config = dict(
    n_layer=24,
    d_model=128,
    n_head=4,
    n_kv_head=4,
    head_dim=32,
    d_mlp=512,
    vocab_size=2048,
    activation='tanh_gelu',
    norm='layernorm',
    norm_place='pre',
    norm_eps=1e-05,
    positions='learned',
    qk_norm=False,
    attn_scale=0.177,
    bias='all',
    tie_embeddings=True,
    parallel_block=False,
    init='normal',
    init_std_qkv=0.0442,
    init_std_o=0.00637,
    init_std_up=0.0442,
    init_std_down=0.00637,
    optimizer='ademamix',
    lr=0.000709,
    beta1=0.9,
    weight_decay=0.37,
    lr_head=0.0171,
    grad_clip=2.0,
    warmup_steps=380,
    schedule='wsd',
    decay_fraction=1.0,
    decay_shape='linear',
    final_lr_fraction=0.0,
    batch_tokens=65536,
    seq_len=512,
    doc_mask=True,
    z_loss=1e-05,
    train_tokens=379800000,
    steps=5796,
    dataset='wikipedia_en',
)
Each number is 500 + 40 x the weight over its row's rms, rounded and kept within 0 to 999. Layers, rows and columns count from 0. Numbers have three digits each. The size before them is the row's rms in percent of the matrix's.

# layer 8 MLP up, 512x128, rms 0.0653, rows 209-263, columns 0-127
112:472533544569523549490489462494534529476423419487510493464483550542479581463497494484519461468519527449538445487475457491482516530477460441441505464516542550490506531436450510506473513409526464556428512535485517414517524426439441486504460413434434463511558541522477502529546515562493513537510514526506454460503502521526431477504581496496559526516475463534589507515476513517462549559572
108:490474500481543438421500571493520476541514537514513444513544559441493553498542434442453510471507461484475453474493509517523479464499464522519506495605506508534474474478513558518587477561469506494523542496450566480562508464512549590490502563479491505496524520496503530505487467499516528481502461437324518470486537541465518485487434512554513500459431595574552470534523510472496467488510
098:531540489490441496435506514475511497422517519547503521531506496434509479544441407520467450504452537510485462502507469457473551481492456550561520435451450502545492455502519469512570511472540505549445557489450498544504492438504544532449436517549393508431479547474493473470501599438489539444498491428462466424508461542544514543472484474523481401516545485454555471537536503543527518507528
114:455472555556543524472543552518511492468537498476499456493481529467498517497450489462508412587479433477464480480451488449528486545525539589518518488565461505543449517503492583526491529459489479570513485572483489465434504490476626555479516489481458426548524504450489531517558569462466582465524537490543558506475497432433511547473551426515491581470478517486526534514521458499518517523476
130:470478541473454516501456516482488513446477549496537490476552490492525511526543440529529501481517484508485556520560405544530529504442495582537507538579490538587555403463426595518479445483534517425405513600418477461520477495513505498509462493530412492516502533500492474486500511508463485540505450493544553482457541524485510519473466518484453497519591506452512468504502536491444469487411
083:529555512520554475507498486477508533489456471513585532466521474434528493521485479474542532615519569492424558530516567537552492491489479488449516503518469526505429405556514500520432456408564480505543494536408493512552495561565563523459448498499521487523485514497494483551526544455460457439502557486514529536454427495493503415591534461499465468500484531494487524496532484569530494477487
135:473574502486456497473545452523512434463531493531444486431443491516428506476473461505553484528493447443493516512495538531560518463484481542514506437478466528454464540471480526521593458501567508492501467515460501439514528497545486583512490480429503440501614510485468519497537515624527524450602544491462524517483460435538489586493603506479509489493464507534487458494504519515456556491475
094:493547475501571532462491465545511434545514499410471515484520538550544533490487502530520413522576513512556531549435465473532539461454444512462515500492530531553497558487500480470508397506514527475494462567453527553518533427497529512436537528515518475419522432474500508547504503511495547556537511548478457469449450413499531485436530486466466457527415544536507512454478411554502444513525
090:505502477465408546484534522586479494524573521543559468435583509389481435506481429486494476498548490480541568498426519418465553515489501476501493455492505507506533484511612546538483495468507431479512475503524493519552510517467568470536451555515572566459574474486433517492559502545461518532454418510478472513495458465519491484506512503531500432486491552535487472534450527521510544518533
085:501488464484512572469443502488477573450508498547460480491500539504511464536479574551469542462475483541485500515507537495476516516494504472525486485543545516535522499522523529504449465535512539433486464516432511629556509489575483472506440546415502526551651568508484520458546522547474428535500489561476512497484452422550531489517512526523471516528502506464397581503456476535536477540513
054:485482492510455504561504526505493486485495501603441515443491492513512457452465435584479460508498420542488530494560435451549532493536502559492500521558464497573564511547537494569495503526545528525532534459405527507577473566478465513487468502461430469506521467414477476555476490546469490482473445445533454464426529490489455444454512510562507443556495555481533554469545446547528462508500
084:500575473542435514456500487529465471456435471420453483474484463552557451498524490547505491553515534475533502514451370521567519536498473460469510501597458523515571566607503503500522537450489531499416484541505475494549547506488496508449542446454463499447453496427479537486517488489546467431526457514458509519443446513523519499482534541425462449534462502499453560464489542492512477501519
100:452514557524438523440482485534498570531435491571512487487472515436480459557466489526512434538556435511524551536518412527553544585450480543514480443557563578530534431484531524535539480470586492492463537538482498512562476546472492507525484516532477461491549522482474480484519524543475544447557526498485461458482534548520532495445605527474435466518512501485502519534502534591496548521446
093:483503569490472509438466515519508556492427496526534491486455495488530434542441494553483503519563392523513494502527463525560554515481528552460558498545505496507613473496560487514441435494588585508444479503445512490498444520522517477479510533536496419449510540489431520460579539511473545492513474510492463516507523540497504507536458480419480541536464533475505474490529530488378504528417
128:465530491567534467482495481521528543522438503504483494459557550483427460534493478527540553518510534531473471497438455560577442507474473551561488488491484545538553463447475526457611472492573529552458529506433472516492471483536515504557485497493492483524472468508493550491588526457480467495567536533495428490487499525465546404503446516414443415501430457494487536493584440496495489485537
127:483559532516484477505544509467552454517436505504501484494518444505512451491474482510528491467554520523571526431517479495555510471492480546509546438495435547519498471468500517528550487417418472525447565497490489407574542490482472425520427485460519479536498450517458550560414562512511568487589492489476510477501486500546441495504548517425489474502462460505513508539526505555391589527544
073:442501579485482552474541451552452562523535531473529463557518508451479538606503446541472520458485462442471497573536543503559511480401412504464524584445497464491455532539429534541493466493491531571575562473513531541523475510472552489539512491541468507524472546546484503456539466525518518474522501535454504521470569448450549506418528573522484498500465498508497482522575500539544498502508
113:520510566465508518472519567514487563470537493532507440477477604521528462509474474493473543442531497454489561531540475515490462498401506480516522464514543468463522522437483549558460506438507491555449533504554452447549528454584467465540461400441526498519500535434488534515506436508475505435512531452455540483457516442524485467491580529536496538480438539433459484515480538572582502514490
131:498511509529554460453451591547490517542484454544512524491483498505491503533463559500526513405544503487477517477500502488548549492506504510469577467494575473543479438617483494527464453522505529496473440523449513523505591504401482510508507528492498513454519536489507531523472576541529513557493463516463394526467542450571464491497488410499477436495484532534472394512475509499570567453510
140:462544522548531533462482589485542483534441487496590520472543486493570493471469527526569420512549531476465539563489440542464579461452484498425574515544494449525483410513537463526479496473487494519489538556530551480505504507475549605528439517589454473473444462486505475498524524449468530515440479421492508557496516528567443504465434491469512544513517524438542520526519505485469495510487
088:513539504542482536517533531499548446496534473494472478483447500479474488505477479578513533525537475533505584437491446525587522459429468495435531506475469521644447459534477594537459520491496521493471492458508546484540533575521457553569450489521515513515571527526524468454505448433444552446542576416485487534501452457538514449552522471510455530469477501543505519482469491442492533471482
110:495527513559516516518489469484455502532553470504595505450580487481578498522504555528489453564566519498522565476439490567484475572497475514481513512557509558484499515561526484507533503496491533475449457520480442481535445428514459467523407513536559508557489470454500530479504582539487478467517489452557458493463542451543518487470456492484474422472529455433592504520568526558468581504440
084:505517494446571560489546470471424465498515451488518434494493471420518462537454490530543515427584440530488538440493487474482541521520500502529572494483506461497444452507538504498491475514525482459520473553444505438561439525481573571503559457571543507536532482483520535508503535459530566507513463480420469507491498474500584445500496615563517486517563464503411454546475483549519495516507
075:493459459469544437480405536492448523518458452504485505531520591480533494515530502532550465524480480481431541513497635516574513510476502494549521537493483509496532465481508587481451438497517541511523517470470492534479514490630558562551452512485487445541518460465480502494497517469479524537521485485506456445547509535552511518534469482488483407504419523487509487514617556545567501481522
067:422444486532488534470490502509534521506515433470456518486483463475600517466512582509559438585520438515547543493518496421522530451459499489496562498528511549565483536463569522485537521540494466517506450505505520515518525568472569416518439446557532507551614520465539471473515491509537531497499528466466437554452527481452526493512500452440455477514461519482539479543605490515494479538542
108:483537531543573483507532528513523519408482599530521522488491506467505527506515546530448478456554492518460441492518521550519594470499497530418456470466471539526548498512499464587453482417529485439531549498502503495570520391432492510475527496466463510439441428508524499525518482545524463463491415567522411436486546508557485499501478540499484474533498539508558432515498503517514561539487
092:504492550589550494468516484509513500478443530521418509451423524411541496512528520535525467532481456586532544492507479515537569520490493533585473494489479542457535467477513537517537475518578519484504549514468462438484441529548575478472473437425497439477499474487458448470467509560490541489540528490426469543505548517408465478482564494448527470480445504476556523534536541545419492558468
137:481508473550515419452494496466523504546572491526617513473493494491560480509493512545532491520516420499524534533542399581469534473445506492427614446509505494533504450510545487498537470460532522554485474492466501407529533552492406504508451509503500473523524532427527510466550497532448526439532467501467551537473553504533494502537493445534481493552443536466570535509503493428443493525473
089:494550523518492528403499490491470584498490495584520494454421496502445524478500515479499428519566482558578457579442523529507450514445467469499482521522522557480455480468440521445502464502562545560421518494461494481457519593546484495594458485486522482487509527538470449537514428464489481512541493481440518546470461399505485522486475533518471464480441507474502536529533507560427532491558
068:472534543465526514473520563549510511520429532505551537495524543501560510462500551515492533436480546522559505547534468477532535489519511577472519512539531462504529493492511507473430502482558506478508484568516503507428485458409480486447527386565517531517512518517472442492513535418548484491417512439485449527491515468498526448532466447480453576542493613562466547560575506539499444532493
060:522517518467505524420552514514482480514486543504514484418508501508557453538526516518534495517497466574499484448495516537472470462499591451528561564425538477477530533469552476400398518472501527487493542451522369481520532528446447542499494513539471488524485514593531482494431571459547467478443551521552515474566561482484540528504470507476477553440516519496532560432480490504514505532518
114:473509499501435463470511452470457509545492511498527487486493564436570460525506408511485512510537486519448551479567475505533519538482534509433501492518478525507523556626496479530473447393511497458471409465564498494506454485507496436486530548516444531555509551463494534488468532479489479477565476491456501483480520462504607435454511514451466555527486587551436460465505555501508515444438
142:463569497594419444508505492497487514494480546505539409447487540512491463525489513510460419581535492539489532538473408550577542487461440504537518456462506519509542468460451487515497452471487539559505480489470480428540461501576545493473498461472510484449528497488506533504548510569481456472515578438409550569473474460490528486465520462524475528463541594511496492492582511507539515485540
080:521458539554534520495500491505476443464478484508396481457542539454458491539465454437441532511520420551510478485475474515548503512461582471509488415622565488538468541542524503441526514515514528515505498486467506505480509497510470426501465532479434488475570504492492538439502518419429504508511472428462495461561473450462547471496577482574461489508492511544453531535515506556498476536400
063:476532462517530421485579501524482476506457556489470480464452581510556547474513525488517549589489491488499528528529382500468484470458502479524526528527450494464519471558446547578459548541570496566580492529498479529492541532448455515484519517540525493495477504511454556456434506513531494436532530494577472561533482504510447554479528589518579486593541504442533505532463509499546498459518
091:472489490492522475519482532469477484531563455545491516490492451466455543528526507530486447533504461481497528503462509512537522512517475589469545529570547484437503463557535557440465449486554495509522511539454481512536469528517517521467455463461367491468464656495437501458494486498491455395513515428443426472476496568503519526515511436495501481489505589499456539480507532471446461447484
093:438528522522483506478519504541568483593541565507507520461449529503558413473541472527474528572487390489556461479505479524538480513516528492450511481526455519575487475516509578536520506487537499461507528506421554512552531460539522549473539472465517473477508468472523560431509509460536537537531466436447548520458551479565560508518405475522441514424474502495570490499524556447517468485435
083:471498502508529490453498439432483464567487433536578460532466572485555444502553436519559463500503537467456551462566536476461509503471481567482534465491471449538551443528581440571449505472381459497535425553494513536496536472542552569536491529499482551495551491477488516418454477506539526521541472526498473467529496562556490556472522481502488542498495565480527495508512554465455529517518
101:481465467553436504501503584553465583507464462538500497489498527475515548478543504478510510529481446466457486554439438480444507530538468479494500504575474530500505549549500502521513472493532495444453461531439449500410594530491486491542520527526512466538494513500463400526515537533422467511499511495490509501470469513580504521491559501434391470437499537375510517524474462484519547529587
102:487569493534504466457492549504506451452567519553544371521492489505485483530522508456521462550499508516514517501521522556612551546489423488452484467478525542480523452507478572505489474469456490504504584478534491490475527533579524492521473486478449425458566485455488491447583464496470509527543509468374471580465521503532452507479548410456508472495531507503552472526548478511462507496465
110:461438516512515497454497503478531497502463472465463468549502527494471539497476492545511556428537581402561446499519520564454440500481510514465568472463485506525570462597520578494528473513555454515450521484500507579481462548465413496555506491564487507484520488491471377555533549489551558540500530528482431497522551520554539506482535502512477447545526467423512537527452471471475507500457
109:458559564486493574481539538512507462426456453530477458482544467523528494518473486529544466433524489547597535607468521486468533549497524527483504444571522505551587482465537525458470502540507516484532479589460478451506495488494549454529505583489504505468486503469586481460499518461468528531414488466452425497465453515525427404485483466487511473488511486474523518468525490579461478501433
121:491541498476525546470509553469502486467558483531550469478466551474470513526459475392498488528477476399426574493491525473611516459501382505566502456507525507473508524460492659483511441500517488520506470515444498495511510536517505527479473496506535450547487519512500518430519521475526489461584487440488547481483502443473466506568548501536508511527493462503474505528584541575499498517444
068:472506520503491440464552599508487507568422440549470524514521460396464543523526451408468482484490589501462564522442470489523443502489527499511502540578466524538483462598513549464528466497532492517582489525526488501518513480460542513509461482483466533462530491550504574447466537490487478476503518527521446514491493515538443455450551479529498504437485482460483540476561543510527523540376
088:525463467484614529482469558466539487466546489521450458466460508500547486515478495434498464513494500512461507527417536554523485565486474536524509484431503488562519424432493567430477449476599455431490440490499524469489551470590490485544476511512560467526513542504451485466558453490418469452571502510417541529482502482428462533525504413503460495493479551485525510480467522470515533519528
066:519460474513533497475528532534478512519482498507476477522558430521446492615507595497437437504508539599495504460438484550468505558444406451447558522497512517520487452575504549512509506501490522472544393470528603569501543482477511532471519509497423482474483489523533459528537554551510520445583471499527470560475559464501479493559497451521516516534496479526500521496501516578486532511529
106:474507498544465595487486486499543549461480528528470535491524517502518386468530517511556497494562522506544540532504499481507504525515454513521582504537414499518493528464445476483482504420555519420557537546492454500517464411481530565432536473554475547487505421481467500570534529490540530520509431553489559512461441455469537489513462523537406476533504462433538500450523481464459506571449
059:436478500512521534395545500460561477493417458467576478564478513509448530467513563492586503494500495528530504461509481516488495516508510544483551473478559544507516492506531517508499453513499536490539530468486504433424547446558452467573465480463453474495504534527447464543476412519458452420503461436484416547536531571512539549462494492522511476443488404459420446535504520469502515480485
118:487550546496509532483580503553536493437454490504474495450468448497441483508471580535524512591483435506481528469442499487525421515483396475462502405466512504536477530512489513487584484497493491510459500577450517516609522522516505533527453499485544493544584535553488481478530458558491451425509541512461482500497506525440467479512567436490557447542494531541518461519568489568504478516549
097:517460499561422527490536511540446504527489522461569470512527523487525424470511442519548535493480489482471495539495494539570569574465476510505471539545496527498542441508563491532519481487488513472565472530460498553480501527530423535531445533465529491538492446495482515455636416451523545503550503507480528570533478465503498492469532396558481560493435534473476525513510552473457542422428
119:446503450482497531478459547565471512478529511556513480538457550508535426534444489488468540529495491447506476450500512496558587477442501480458511504524514491592499510601491503474473485495508500407578570515553546525493560455501520476479554530490407488482561536533435527451491541476462464506536521466441508576432493483536542519467527407472446480489486543504588506508464476496555500532556
100:423488561522481516480467477498435476527491459505556515507485580503586445480507503541434483512534549445546502491502476496501597526506483570429571559585545474571533503539509435503476470514529449434518440514449528516543497515469495442503470527539519464446514488453503487479473501493484515536471469559542499567499460389501555512470483554521413541486492413500551496473526446539522485495503
118:542493512480457508457514544495472552408584497534474532525471567480577495521488408470550425437494490548478486510487550475513563527471508477559567464509433491482600526576458592486498470515484513484467497508518460538464494516529516478456553546454455506532548500489438417498500549544474533505511431481512494516510495573531544430451519437423528482525459552521508512561496495479510478475545
088:489553553538433437461442584545507443457582492507442510500447517493449473497473401486492504482527438443531439457535558489562466523470486501488510552551518512467558470542449548481524496557531531564433539511483483566560479499481422512541509493507522478499516479549507461402480508602483489520537476464475439503461446517549539543511476532451550475465524412486488522532478510513496499496500
124:535536570468482452500508512480449501438468477540491521525481489461508516543439504512479521443531456455472420455430434490571512561478440483572570516494576506476521512585477517505529438487548518542457532521537482557488548512506405506567467485506487511519491491530507527551555515472543493494532428459448508453476457556485456499471594423485499426564485466499432488512537456537478457522547
# layer 8 MLP down (transposed), 512x128, rms 0.0253, rows 209-262, columns 0-127
104:565435476514396555490443499563522498460487547540447508485452537458579438472581421449467450494470524481494528557535488513574476562441445494615520511475467471506483499462497567429459573529515457512531460530499479545476541491557554443502510484509503506433456453501492508556497560505559491491588444486530472500515519491517502535538493551522565472495529488457512530478517519476482499516484
113:457495537509537436492491484512433513494512493488562539496505556468520520532467577543529552499530477549488494484482545508421447536466448490511483513562545511495511439451460416511439565548503483512480501546519512572533580444401518488513495571527512481573510460447429491489435544499424450482596467516548507566518473483536484544495506483455481460488543468543557498552440468452490507453539
096:519513553470541466499506484485537482544430538499550490530504476471458444504458463519451447544473458450507462572463567504532547570532464559489477530574469418440497552445532484453510473458533486524433509561548498515537433512625544484576539485547533423561499491493464496520505489493515449514485486587533522442501586518481489461453507548567536468518508454489525496505513504481497435534508
090:516482429503537485517505505515498526598499485538499526533527496472462514504523428478547527481491455523495486490536544541478540485422501534476522516494425440491453565475525514480501472453507479435460534534497519476535455423488536522446579618420519557440506559538448564488515504491446407494565543480407476523510505532523486565540501555504483529473473466585509423490562478511496507499463
103:479494477497483466550475497515472511531460522490508619508528427471570492497550494585530554459504493528484499467551550540563527471393480438575500564472426530497583477506474469485479507441524537465599504592506529412496514519470510479544520539493553524521445524496522437503592486530493491507516486504431444496493500508465496462497542529497506505499439485531488491448394530491464499510510
097:524482526558533521497503518576478499477494533567394429462445431500484508505536505496492513459453525513526496487481508499417537541530489521491461433510510469454521628432499510506532493480439481517505495474547518461465442495443575557554460430441472486564534431511444501481491477476523556544588564532514504528501524464471482557509499568450467513497465453504502496509495415502500510581458
138:457531521464475542481432499491515428468505504527482539495523507455485506513574484514511515458480505526455510498532557481512527520542526552424454443504470494428509379528561556454472503520554490440478489521507475467462425547597488462425504483481509511460496520501581450492544471578479590513500489543534540575528519465487523416492417434469513483493557518489520510474509534497495579549451
114:554560484560495475476504566513466491430514433550522479514547490473516518514492460487476509520487485522458519461575624513453430513490481505522425434470457515468458583464497512547506451500505515465480518498532483481369514500569446490458494498498516497533608532491494530533539540472495507415419540466531577496504500547527511563519491404431530490533491468468490498508532512490522510446504
071:440490524533493500454511495483532524486495575592527491465575475437528551497514501521522488486494552533435538490550457469491479562478485475496469517467521475452516455512530488530484454521573527518450453537500561442552548507518496531495494471460512491511501501480640489458590427477485523474565500549447491449496531462471483492517529553425483511569413399486485510479557463419451510469496
097:496453554475534440496508491543547523470471556494529537494491511443429486512497486497604528396533520497510599498495503505459584484484489437443523457489479484457479482424514480561496360499515494551447549434536524471512499486518478543487488482516496549501422458474556540511439534501496558543512481489465489479515532580537484512478448488431528508484520450499520493559523528501482574430454
078:467554610498454450438530469456522546499506525506517579434554528439505499533458546495506561479492582477532530472541546550445466544463499522447562456550545454503522506536489453455470449477441495524529469526453477463539453444506592489465568461534522556525492516499500487554450484483513479448513554498467477531526467529440504520515469473499492482464546395509475567458500471514543558500568
087:469485490491409503537480458532536509550518485565541572452523582458530562534455521460544543464495468464517526438526511503514455451428517454463448500460504487435507459473491537515506380554521468496468464498550516548423527490496554558509494433477561498465536477520475440513411543476535523467487557498464447550514479466483458490535475427468537583507509479517549560514493477520513576500474
058:579533503496482494499463516443457495483467492478446494507437503465438520530432491498487447508492474497536538556502493572463486508514515459512590519571456594619541470505526458464543514457528512470524486461455506530483506503492450469501472459506493463517505544485496537467576515519493542512526522466578489488434516492526537520489648510517490488523462555473475498429461554626438507494480
083:527548531550505494432483531422479592434460514435493433488468433526553432533554510593489490548478420516512501548490493493533527481532465567562557514565442471520530519482537488382486492523534503517519493474477539508539536528477523488514468510487433412509500521517462526498599502511508513479512436470482486554468564524426534520568498552481491494522442511516490481457495519514484512530418
109:531422512530506449487470533480497537473500456477548556466490454475474453525484564644521499481509483535528515459453524469544526450536586513450484462521502447505518504527483440553467496509537468510466434477471483502505477459483487452542552515502478500488523505495471501498523608468476582596507508582519483461477542543505526589477494462480497484476511578515563507444457481519464542418587
109:541540500432384481485529447504471531498445552514541533515485514474498475472510436550489483516548525457536498458466426531623428496467463497531508515494478458483538462459531493504461524562488471476478461546527538601523470425472525507500519514446511528545503527515503502479448556458539524516520404526466513509510538517444569503575475555528522506449441401502457534499543526527543501515437
071:542508458505492532499521574511552519477507481597513455492567484364451479464470516488502504551520594574545454472482495513455553588421449471523484475507433545486595528470461473515479513501507446482408537549496513507506555504550484501520523402514501448519554450528556456527481564486481476488504527419553527471498450500504497467542455547499542506463490495534509485492484503458518469503502
100:535530516492514497504565452537577459445544489533490443461479526537428525527471402478506595520501479533466456528466530478499559534484517514547517549443474516469464523437528543503531415515454450466406413508519480476514512494566521486496486402516495506514485474432410508483510508507498520526568472534441558451480582511531503549470531529512494563460500545420539503444515537539500509505484
144:472563566537556461468476478498484530489458518507506633480561418474486562483482563531521462478425575487473505527535498476503506471566459493488544526495479497489521451555431509477495493533551449548508565500493529477552514526376466526531486503467443466514533498470490531498447525477445499500450495508509484485508518420557456527470510423551540537477612524526511508577460536478455511475492
141:460495475524476500506456490496599490451473556518532487505503466509571490488477505564471498440550528467503527483485517488417537529541547414476472506547479467415490557464573517480484460482485480554503566531578521581486599529494532531556489474501478458512477421504497530514536504456416481473544471486487438538506555541477474495510504420466550530460517385507470497480486471523473530590468
095:441535489503456470491488579462527490538451464551519468482464473483542447508475440554516512488485486565548452494510465548436486589516468451546460533496450497440576519487544455419514502526422491602511501489473480599456527477432516494543487481533476541496538457515520482503498619478501505530501530545568507460478486459550462514566476478451567473476516436520460486512525525446489475539445
105:558527518510436543501518435516540474469456521523543538473475576479472497515487473426475495570558547486580461529489575408436479499510498510508538489523571478474527495475488444483516527520524503519468511555463503523518557476530517489479534545521485496561530513519389532427507416484516544557529461436474536446501481454483542523547512405462540421478527492479486485488531424424527548521455
104:491422516510514427501497572492556541545532499577492516507518492543490497472511484457526527531474560559526443541523617518514511526494471445440461427537496510493489557449531563493475502457446475476417497543530472449444445456506481451498444470526548490445516571508521530503492479476445527534461586478548566437457524509469492492476505453441513577520483431529571442539503530493483469454497
086:488524541507520556474484455548513529483472554493476377446440456441358484493466504436474534456518540482551489456526445489427490540493572520480492460510521503466602524529471536469529514559500504534488534530540500470538493505454477488476520449509476462499502537491499497561506430510492556431528560459490521514489461476493514567520495582497530587509593507555466508524440483475474547509521
065:553551495424546477435530565510501453509529540552529436498525562469474480543481531535539493604544516503481456520523517510503454611427496466546532500489529434468501489506484455454476464531448516430458480575394462459548550467475445532514463554512561472493515494478508481473598512503497509539509482552493471489520530493480460519492467448477500523421434540574519453490461522465507547486480
104:444538507489517442480554465473498543456551480471516564577438510430513506491485510542521465538484471596428438486495449537479503532543464467542468533449540605515441413522464455478495473557483483493509527560497486449525493494503507602507453585490447532457493463507540494469486452480533469481505545513482510530538508521384452504478492535421528537501479537544472469546561539521514527474533
062:543540575487425493475489466448509499438517514467470419471508474491526493538484534552507528518485579511509520467491574552530562549493447491471541478485504527529551468463539550461551488534499543541545528506482509450439503454471461450443435513524522495474531421456496574440507467496510548487519534506464424457479613395533518509529568553535521520571495427461486491522545550496496467486526
105:536514481517547475509536487495462489459523463461508506472443481495563443512495525444514458559479542517499579529544483475515534507459549446490539508506455466495570411480544515393523504533503533511423480510526504465451494493550439511503482549534498420418492544480578455411536505511527563512505481512465539560544477494515453451515496437610498494506465521483491562541455525513445610504503
071:447503567477483487478463545536442534423505533468509537486479492420511466518502542582460484534538430491544528478419506436511467531414539477505481459553546460461509401515503537451459470487541574497522514525444564523522547524489495509552491524510537515510488525537476504537516482525567505473429486458494424512417534476498448552467545592502496482501404494529511566491449491518491462533563
063:524479504502502552501406436450472515492543516551462564557351476431471478532551513492498488522509498524479501493550572529439478594512512495487525502456554576470468444437510501449500473483438539517494529460546521466536539500541454472504497516529434526482435528495494567491482455503414524515521486553454500521438464536467464475489565443509515556452451511531514464456451454492503562480505
087:579497414526529492603438465533512458549512506463482534595524517516451499387528482425544522478459576448484522493502488423476451469536492457483448482516511508516538502551513451557502538507472407574530497437519533548531534474518571510484460503505489500483451510452548494543503520463441499526439528445520548524434420524509529466519477528522557505546530467476476457521520438498508508500522
109:452550492505451460521436483547412480430597501500460547473464522458507498479504517542499558528516583462573465504538513471460436540485464414573490556530521533539469446501470434496482540478441489450514475437509494470514529501554503406525505493434446481488562534508530517518514468517509488501428520531472514475480497449526455433525532510480480490476591473514549533521528518607475539557512
140:537493492560475557472467521491371529534487518487551465472514483495460471528512497528514546522547506495458450543543488485506518472514472529516567532462496492571485421431406507581523425485446504580488481535505476491524498459583564430455504435531470515512531532503520458504532548518472509494452523432509533551509406538484540469516443507500448522530598492514508437476556509443459476489487
089:457526431516478435460484489523517548521491538562541523554474522446458485486517520505515558491497478472469440529541619531384446465490413541491511537518499488476527426494475496519487503526493457510576483540499494484474450559452567506465554514477494448507461469507443558521500465547484490467555525570554473527481570513532455498500459526455565507516429490431518441478495459493498509577585
080:510528525506481523496478500518591505498519446497523639491516505458466493502528515503484521433493482509499554459547607534492502504597506497441490459506515497492501511512554444510520444468513511454374535520565520487519460505490591531567508434451526542504553519514529436517512489477447448523489481550423504486462522498493553488488479392427434520497446536563488545474533496517473494500511
086:487498496464528465429515471423497528482469548544510461514537508438463493481466507554479502527459524525498542526548427476441503580482512542517466465462493555517449495462500411569576482505483499532525453530524500509488534541472441490561426447501534515583567469522478495512484483498538542586439507577526506543442507527500475521532464589472481531526410491600488541498422445517496499543494
081:509473492550507428468551504566483536449452464475501437463480550457523515457437539489487549535477525512493461503509467538458416545507439558530439535549523472484528466508589411439448446483513499561485419452473499527540613510478555541473464578510495534560500535519475509471424529522419507462490523554531517528519451478495458566506487532448461497550511522505503541543479461544483505488485
116:447511540498434537487396547523542471530436493512501530467479411515461536492484547566460533471535447419519476521494427433504495553558512408479510523511492527516465564467487563507532486544545538505449460443498516516532503551532412472531453495545534461506478537500468543569557500511502503505438501451540470473479473485515514556561436524506522486532553425575508552500546425513495501514535
085:455519487525532501526526530495480459539578498523536536480516485460506558460441476462530449519492465567464526474469427510520415451444517544494504528551535523517395427448424488503460481483545525445498543546507523461598431474466529601479493455470528507485434506455514551480532447499541526488463452512477584470570414444536512468502509476485513471507469524536518441545503526504489461553527
099:509532463571467457542456550489491435430455516506625473563470501551455496499514562519475501534488503533500489468545580519544594522532444459483502509486508532486515499475466578433518508497505535446460519478554482549595496451464478509491461526526473596440501464442494534508482510496425495534442499478554556509441466511485477452489531456438502527534529493511541498543440497519476550477585
096:510437480569440504478511508521574513539497484551483492484478522442524562511577455507547437494485535507452456504425448403513499512514487488471542467506414502415472534500476511562534470526482482502460480537503522479522470507518529408488435433504592487531473527525456549462481578501503511477545566467511584450530459453471500539449548466532514518503543461481480438522455475539514580548547
097:530587563490459552487461465487488457490550474568452467486535497460537432522469461492511538472477458480557545475540583453462487563482472566494463435514457560496502434463560436448483412506538508499551510485464435506508515563531527586450477540464507489503453454462521538551514424553475502482508514494580514481476441502574544540507547481493490499446504489441559509492532495458500548546536
116:441478486542508535467501576497501462543478563528448457489459499530469465534573488449477488484485514456502483512520408537490480458524469458463496464549474494477437502462462450439536480498493421547508482553553471454485469576527486372528466564475497537569524455475515513511603458544525562486551564480544551507506496519488452524545494503468491496504550484606559517467486537523537559490540
065:443593533573533537478449441545504533498544493602498437509489556488441475513453520578508516562516532518508505505509532539437486523504417548452517473469538502481510514450488500533521469507506492468411502474510503480558491469586503494424489494557498507555502569467416470495545506480550531540470500511473554502521542462418525485566448552423490489547490554505491477508480423540478451486557
099:480520532539498511490520476488472534577434492521532387519499470550510501524508505507550525559515510436490418497549427465545490454488466512477477516499489571525491632466472514554521438525453473502521528537518495471468518529519425485494435560490455584532438528463472514474526471535508408481435513488525540525528489520545446460508483571439507532495540448548504472475480513568489499557414
086:443511516519453500476525535510491439498520515556531490501424505424599568437539474509447527545536416451562485532555458532599490487552542501498462517444486523509541559438438422515529495471491544516477524593509446432482538493488517499540462533494518554481584460484467498503533514456530490529464460476497537481510459569493483503455447606500524506484546518495508500490502516411505470493465
108:456482519426481466522475526531531482449589446526550592444498497555517468496483558546452520494519478509461498506521518494457468527509452435477433466538457536516546551494456432540528420498494482537461522560519464605451460466499506513463533443516463500480500513481469505475511604499532561421475522512528559496537460534526439574478494464492428521527477536491538432576528518501533506495430
086:514530539537614474484478535566517545516544520608501503506476528451502464474507464474451495522584476441506483489498437533539402541419458512515497506532473566506494433443449484506491470492478470486468490559480555559592504544516468507509472511452516452485478524478487484471490561463479456526450545454477524431503510394468489463574569527508449490524481501510567525479575483489480486549506
124:546506492502369473514580533438503493454552453502502437490511530456453527481476471564519456455512412583552452515420552558521514519532517501399439495518476507493506485508499506473551575426481475450480460486474509482451487533515478556525472575488447497512508490475511447493526525512535502491484528570464490518533510575469481533487466497544417530504504579540534499577512536476513430525504
115:489573540530516508510458526543516460511452486556493551446444486478585542543459562494494520506513508522444427430458472496519535526484479542500476516517416467471508527423494546415487517543559502535512449498506476564485466589566546495513481501494574558487580520502463503587464546506434449492429469536514451500454530472506537450551443514501525503465480448499452549501493499534515410539490
116:543510544563453563502526520444506491551487497488541438528481514520536506496496485490531440500526510594515479464443532549525513444460502488512480460473535541529492442457532555485512408478517500557560528495512551513549479433521438416395502507430494499438507534478485578510474569508400484505452490491442522427522484492580448480533458506526498469463530521544491515527409541552472533532488
089:558577478534514533487530465508528499486509473491495549490496473479439472478540509478481489518542488496515451455559508487461537575586389476480463535485509585485513425451473489572552574532480470483475493521493481481451542523511487517428476522446494452467558492480477604448470548490500445493448581505611452488483515516482477526510414418477506502549540548519470530537512445526508514486549
111:439506461560464535504550508478522510499472538556481483473459550421531480507536450519516437521469630464507440494502599422517538553492512525509516471490451511513468505545503567491491488506441524495531547427536424512487529490528507491387477564504459560563468519507489460485521493525471536499559445445576515515484461486438469564546498445449467453535470516448508551543498499466502504495448
087:485508530438449571527449520520514528557526526554515554530480473467502522476525400521570548498532499467510471474439477448471565465464502485461450491529533443476483569508515480524496425526512461470475478529559542475416555491540458457534541412569473543574547500558464531475452517502534490522555401424458495458496480533476487493522473409477465547477474506474455534511544504548469529544497